config = dict(
    num_hidden_layers=10,
    hidden_size=192,
    num_attention_heads=6,
    num_key_value_heads=6,
    head_dim=32,
    intermediate_size=768,
    vocab_size=4096,
    hidden_act='squared_relu',
    norm='rmsnorm',
    norm_place='pre',
    norm_eps=1e-05,
    positions='rope',
    rope_theta=10000.0,
    rope_fraction=0.25,
    qk_norm=True,
    attn_scale=0.266,
    bias='none',
    tie_word_embeddings=False,
    parallel_block=False,
    extras=['some layers without attention', 'local attention windows', 'shifted keys', 'capped logits'],
    init='normal',
    init_std_qkv=0.0313,
    init_std_o=0.0,
    init_std_up=0.0313,
    init_std_down=0.0,
    optimizer='muon_variant',
    learning_rate=0.0116,
    lr_mult_qkv=0.5,
    lr_mult_o=4.0,
    beta1=0.95,
    lr_head=0.00651,
    warmup_steps=96,
    schedule='wsd',
    decay_fraction=0.693,
    decay_shape='sqrt',
    final_lr_fraction=0.0,
    batch_tokens=[16384, 32768, 49152],
    max_seq_len=4096,
    doc_mask=True,
    train_tokens=134600000,
    max_steps=4341,
    dataset='wikipedia_en',
)
Each number is 128 + 24 x the weight over its row's rms, rounded and kept within 0 to 255. Layers, rows and columns count from 0. Numbers have three digits each. The size before them is the row's rms in percent of the matrix's.

# layer 3 MLP up, 768x192, rms 0.206, rows 164-180, columns 0-191
097:142157164146102196142135150127111124126139168139106130102122098126133119101143060161122156102137118150092112140163162131128086124131109106109141123150101118131163134123143138096109140109115111175163109118121102117053141155097194142158139139143109146103135121146113164127143153084129169157084134147151076097136112129129125106130104075150158186153114129102126133127143179153133137127125141115139098136079119116146143114118119112079154086093108109124148144137113104126132161141092117109128115136114098130124119146137117135128119108147102129146124157101161126142123114180131141179
098:077126116107136146163176133135132124119099168127085167167085119132168123106155143122090136099113119156112110114132106157130126105151093098130103107111134122110116115139150126105128157130137132122162134133105156123122116134137120123178135141121153115170172144104103127111169140137167125096089152104094138124140141186147126139139160174140083170130126174099130082107135103122077122151169094109096110131127165117126116145133132104129128148138118188090090112129139132134174104118122139155127172156135116137122104165127130134116168121158143134153129136080107149089114158145145182102
112:161154147161121127138121118160118132115087125149120128123121094102159114158096146168162172117118093149145145100120208145156111141142151112127158150107132154136144082093113094124132145106147122147136110117146148121160159148131190186107105114096099109089135134118125124158113133119115135095162158129151147106114169124142110144176120125102130167166123179114125097119130088148149116094162119120142090089120131111163156121131143111087160104143113101162133133148125123178086159148150140128164075132136144133111110094118108119142113119127157118103137106141105161139152165110135114120
104:116111132121136129134089094076144129122127120157108148147131082120121124185169142194116148145103112146130128096138088062132125145123093141108106147086172125139156182146131116137119118119142137108154141116118117108099162136122129165130122124120117132106169121122151146098109139138165077113146129149141092081112137148137126124139131125133143176099089154134077159149119171095126154146124176126136148076145156123167121143134126142130099163100146133145113124158139128129098084161143129103097118169125131100082134084105117183095134127151137141099104103128117163130126136144108154148
104:165131114106116072139101128125124144116149153167083176136140118116136101119149121125115142103102139105143171141125090145137124113171096136102115132146134104113110112131096162132121156138091088097146150133123121162128161146121162105098123076107095106106138110169111086144100138105129141118142149161135105120136142153137110128138189173102100142130101154091111132135094132134091134140091103084153168128122152101162113149122119119154087126136087154106111129146091126137129109092121115128128156108146142143119143189117136144105152075134135139175134170113121131132163085165176138095
094:143116130125122092145142126148110105138124084114100084117130128148101086092172089157117130084144118124141120097118158132119151145148110119143089165099109118131129120119123106147107169143147089107142118121098118129117117138099144102136150130148104131123175147087133180112153164097126092154085159155125142152168130193128156113114138149130163126090182112137113121126121097117112123123093096134156119149130167115117137119145116172121129155111141105116151127136085131141113106118165148151117187122113142146144136093132097169116157084092173140129162123093177107153155144153112162158
109:087144092128114134113114122143133142141114152121125138137136120133114094147107158116156084166094120129133142123136114159110151067150131097156169141128097084150135108136146129131148092120155083110097178111145130111141146164155111139132104158110105136165132099091126107102137108101202157142175145139120181140133155119109165109148121132119106146162071124129100147162157141117115111155121093182095145150131121115079129166151157101153119155104120159154107183147129111116082143152149165131167109126152144133122127113104141132120102158146155081147118135107143110132135109141113140143
092:128164119140130139153099069133073130123148104122144152127136086120133139116132128107134103120125103137095091127102126137145131138146108104118126101106128092108125130131067103102123123140124109141153155096100124115140080172096122088117114143088107144087128105125121149096159146121128148159069136142115121134143107120108131110151083157124084091098121145143109091152149125137095137133119161093152112133150147115130129128163132115142067148110121109111127147121160088188134116121115128167157139104163142110113118113135109096124125086129175098165097117166086084132093091170106105162
094:123112094137125146085148128094136108066143130086136118147072134173147118104102138103112102174112091097151114153115124116104133121165174109113176128150120142155134115125119155121159126114125128129110118100186152146118107143109135084106087132125154119153134112137140149133113082123095115138083154135141138102108148140144152153108155114150157126130133079151109117110172104172147103111128130119161087139143151084113121105112181143140142136120092158130163108148172147143136140102140127079119155135180109122136133124117140094127093101081091118139098132088164148138117145145124112153
098:092120133121108134122131170130160154150141141145132148135095121131102114160101143143133107133102119176114119115109128123122129162133121126150167141080144139110116148137091084105120083135089146144071143132106103191141087118111160064125127136104161109071172173132122136142160173107115150141134137158124106124128103139125117126156124149169139118127119117122119082141156111142110113105135100169128159119149173143158159135130174175129143152126119101103133131091162135125127167106105122121155179114118098162133137138189122133100117117141112138118146160140105129135161129170183143118
089:144117097103135165148110129090100141139118130153132131154107105066120137163155123113137115138135169152100151122161120145108132127156131143151132098103194139148166116093119133095114136148140129143131144095135111074099142166105072106173112127127161131086094107129128145119132096122135126092149104136135167119118158093088144155190129140134121138074090136149095153113142127125144138134145144149100121102147109127122128149091156078127161129143109162127125108151080106138126131129092144150110131139118102111174151079142115144126083146121134153139089116130101085152150142127120172084
087:190120093127115097115132091111116129112125114172111147125121119138160094132115157130118174089123119161148127130144098146130123172083136144141142128121099120123179101098115114131149145122184089159114089087122170104153125114110143114158152124126137133098149153116143163147096098104149078116102097163135146114128121132130115147130112143111114149121142141102156142123115128110135196155109138097144124139122101129080115123171136128129148126122143108191057112165143162139125106148076150124104126107147157188152107119148135148120127136160126115143170124118083117121127120148112163099
099:082127094139175127128175113103124128136133125147108075120129135156119141108095137143113105109084125143148082143126140147127120129097113147127103128092127092149118097151162158134100122103093115123140071115150107149141084112142092154173131105118141130158106084128121117121164171116165112123101096146136135137139101164100177098111132141132117126112088124157144150118148143115130159179118109089135101119118137126163143140203115134115149126165083114149128156136139138162126158142099119135126113156148157122138130104131134138125092095089161115139143120056156111094166083144128134132
115:138061104147108114124104106137143076167133096105108098132104088118110141129135143129111143159137099177136161116086122111122124087114149159114089106119113150094147103132083102175143116111118138157133132099097097134112112114146104064108152167090131090072129171132132120107190123109120136100124132116131135104142128170155131098090114100170116157159142107134164126174135120134083102124122126139101131118121163117147131103111120158099119127138153110113124115136119148111117141101149131107117115111124104125170130143120117129129125189157136113110103120120108086130104095183105157138
098:083115169150140148097079096092103077105153108115109134128132118105141142098122148103129123128171116121155096123102150129089129087147124103152112125146100157142112124135093105107165177137163118116120148115113125153119116108132108149151140094088174112150133102140151092095117102135136129100138121120175117106159117099122101196145144167150088134109140135125109152124116124119136137147149098103138130127101148135110130110155112158163049124178108171148127139133132150122147093151133096136150162116092119106141142127159113129101124138093166157137150158090135102136143132151076157127
105:110132098136096114116147155118114125133088100148118117148167161164100102127092191111142154169120093165152159126150136161111157101138122144107135087126108092162140132117087150143135092142116123137138167163098095104129104135125097141172122117120091154104125141154117130135071127157156156118121095120098143157128134177147160123127088128103093127130103133136123130084098117160119139103080145147102151140148074130132114153149159090125192134149148123122108094091121106149114137128098131141139068146150128128108146177118147107131121125113147156127095119104126171106133129160129141118
090:108155130139122129115150081104076119132161109150098161124121161138115104106111158130115135132125100130102111111111093161117128129127149124125135127116110095134155141096127119120145145160153135173135171169139114127150092132138130119140148128146127120108129136121147122142127170101180091096103133098161166142149132141138111138132119163129107145148190139122128175191164127133154136112130128145132137125147164163125117130114092133199157114089169116096085105134127144157187140091088110113165110171148104128145137160117137107106119125125133134157120148108148090140071083117175150102
# layer 3 MLP down (transposed), 768x192, rms 0.0508, rows 164-180, columns 0-191
099:100160147134144147087149141121114097120155127137122106122141091132115130152102104137105176128116150131094123099092142095132141118112143116100144107154152123130165142133132158151111124095112148154184159111116159166135112125170117136144136117153120128133156138118128171141126064125083127122085114099133096107131144098142105107123111083136142145125105121159124169145070137141116114127155090121164131134148138127123122091084119148060093116154151074182145156141116079135132127116101131100132112142121151138135184120183139137133115169074096080142125138116124112106134145101146110143
096:133123160099146145102176131113100152106116147130140122109136161100112119127153110147092147072174148104149118132118131131167149103128092092149069129129145142109103120170102133115154128146128136096156151162127158143152104191121130089112101106146183145106162137106116125121147188151087110095116094087127128115106115187125139139133116134119153153112122170138126130110156140157103138143119094132147084096168128123153111121157133111130108136123129150115131164125102141115101098102115141138154164171117082121114143140113131124120153158120101121143130098088109077131176119180146134131
107:100158125135158113133188135128110105128109111126125148132153122098151114161105122172116142126085107102111126159131143102182111132134126103095131150123128146107184145075150141172157113085142049106113134146114088148133143101134126136167111166077155118110113150116154148109133175093135164105179118135141130105122123112153148125129150096119130124148136130127134089116097138154140116158165124110144144138129178124099120087141137134126138143099089110123152197127119153165165116122137155141124121121100112150143110105127084128120107074121135143134138113169157132119151139151116091102
111:110144115109122148137136159161179179123154126115141128153121121158174124185159109126127102156117121156147139108136132132080141143125089120140134123122090131139115147123164057082097106116168168121118153156160121123167161162145091113123112135084143120137151140110109112117185154128119096081143146098170116171141128162141106134123126123110133149090105124145127158113106125141113098121133110122113109150167156121179085133135130131142125095118146085137129125131113128113115119140143107119131105114137117136120138116142163154145127169136124088111163093109128189182092152082114158104
095:082163099136132112089114103150139125122122137153116142119124138123140110176096124141137104089101100175132095138111105141133140090115130114156131111136148087138137106161106113128110142122202107155132114150092137136096140140125149134188144111143102142149114149165141132133133132113075171131140137142154139108122144135109105117098130150085111164117139146160136155127089103149095093150115127078097144137139101112144147073124101141121131132155079117114167130145101163153150101158116162160108131094123129143118092138151070112132155140076115138148162128113113087139140140175174127098
094:159154110115084129130141135133130106121135128115101134123113104120094129115137103181143083115174082143145179110084135130138131120121123123114153156123108105132191099112106065129130156097125117089086152120095112146143137140121105132161155085139115148111125168140146135122148143147155063151076166171104111135154143168128172113149117135154162124081155114128152105094107141098118147156143091114110145111128159084127126130131114132089114146115124120127096132127110105145107147094183122135106136102109177135116169112149136166134145117115117136123132154152169106134146149146127169124
112:126098159171110119121128138162100147133148137088094132142171128162161132127117125154114204125137112113143111078141156137116080127139154131143179142112113133140132100121153130128144125093167148091127145112100159131118133154147148135097139144128143155097102090100115115109137115107149135109133146133118091142107128149122127148093137172120117133124108138111142115119184082184116122155136150171118108133101090137125116130041155200099131125118099097103097123149115123133115149138134135148119153145117106116119080142167125081105121145163111128157107161128146148121132122156076139122
099:149152127088098152101121102157101175150123116114121117138162138129122151137133155122141097187148148140089139151130108131116133116184111087118123115106132117104160142131098133120128139132136133124157140116112122142109089107114129109145150106093134123175098084097108110145106128166147172115131156153120159147120114109109161110159107116087118127078093158133118124101149096101091104119117127167181174150150150145124162116140119127133108105120131098146160165150112090100094150170109125163127118150124138094121096157075091129153112139120154120183108085138122123174163132113162155132
111:152112165146101101150119160140132142173123149143101173134128105114114104117116143143151160113082116155097137186135121173158123141135131104118113089106120130118100106123125188156125152158157116082165136090064109129123115090139099105176121135128149138099133127152063121144124110146154137123087134154127127079139118126096139132105153135146138140130100129118091143182150111140130164139146141162119154141121136113100148138112100137187128124101123117144105070166148132150148132163161139140109119107123124116119124142139147137137194154114138126152132125124096146112147141143170099180
095:124136109134148120108185152145155116175148128133091166160093118123144128147063162096114087125141126153132100167107112146108135145121123151159153131138165092158111118131141119135104130134129086107103115135103108163125103115146102148132098140121121124164164147074120151187135177146148166179120113160093132102099136102134132110120164117140140134157159104174149129166157124136143124108118153159133142109119178142110096101145157162128107124127134102159127120112124113108173088126072104090135107152102150115141093108165093133157136119130118125108108134126100123150082119163124122126
092:166122118166127095124098142076160165165124111092148173141146159100091143142159111125139099113095195132134111146157156152137113127103112144143117131104155138110143126167125128134110161122131099135114066163114106117153120141090129162141073154142139129110086103151102095126118079116132132122143158096161123109138140103123144106144091082146112124147107108158123110094152131094137180134108133105080134136089124163108117145110139139131142099156177144151127170097126142153140132124093132129130133138101094112151089167158141122116114121121111088078147133120108116129166125154136111143
091:158147109112107139076165137130083137129134143154122111140125128134173104098137136117136166105117140134143153112165155150080076128105176154116149081146094095123149133157133135134121104109169100117125150099126128146147141156104134151139143138094154149107117128117095155137084112068149113120117110112128167144097138130156108116141081106115125121127152089145129129144106101118133156110131145083161119063097127116134128122149160144136163133118112155200083137162173157167134123160067111106131102107130143192127113134111140109108122142163114132097118144116125117113143137127145136111
103:140139115107146135118140106128138137141126097144132067080108126153115163122116117087128113109126126123098082116115107080119130132136091126106142155125138106147109100140139085153087119137137168125145135145147135129137095135167080179156132085150108140095083151160106109103163168106136083091114145137105144128120108137110106147110125155153116093138135086147118141075122126103158116136108127138128177140129113142128103119157092132107145149128133110138129171140143203108122115126149138119149135188162134126144153116120112139147088105141138084114116109097158154106091083118100187127
104:125091097114163169097147107139188122121084142089167134120138083109180126092146138107141132162118156119129113170171125104182162142150139112082145108128119144126120145118111123168152140125103152133124137111085139127146147140103093140164131095085131125138099157126138201095143172152105120139118109134136197138115126085105119118126145100150123130135141146091129142118116119156106146101121126160135147138138158128134141128126124158127142161165146118128114130133134131132153153143117159154150121098123123154138066116168133125085074154113148112129141130122158120091177147138083112124
108:111107142118133109114131128109133120131101108132160139141129116166172112174102139135163113106097082100100127160114108096143159131127108050105095090145102133091157128156132128128107142107101126116077107088122121133159157147107104131137113114149143090153149112170167172084108121125141152103127148096131112129137169136109135127140141127180134144136109144128145148131123144119131129082109150087157083130102142163131162112119136108164082103179129087132137103105113122151106128136134163104169102132126136162152127123157093138114081131160120120101118133125132163111136078179101154140
099:134120097097107181130135144147114134114171108112141162177096127141119146168146119099124083101155164110120120152098140151082120130135109149126089143116129167154090162086155132112088144155117174124112147097103148095103100139092088139131113106122122136130138140124109144132096093115126111125108116049109133159145125143100119105131101101141164111137121142124119169133136092116131125085158095144125166105134146096144092133116092110096127126121169141150134098118124134153140070161123153139148128155122157112142133174115139187123155085140115101135153122138135125160121165122131081150
096:134147145129115164090173078133114151161176100127083122149136110111105127117079134151124135125130126092104165142115106135111122132146129131142139143126145086152143145151116114112138129136113165138084162124145103177161115131168119137128145123130152151127103117088092097143130115129183133126117121110147153107115093112094111123124104133115127097176158163113118167162152145121109137097113164133110101140175117183096097155122090137126177088138147150083077057133114125135155130129107112140112128087129092125164120154121105084141108106154112116117099107125126139145111103155163132096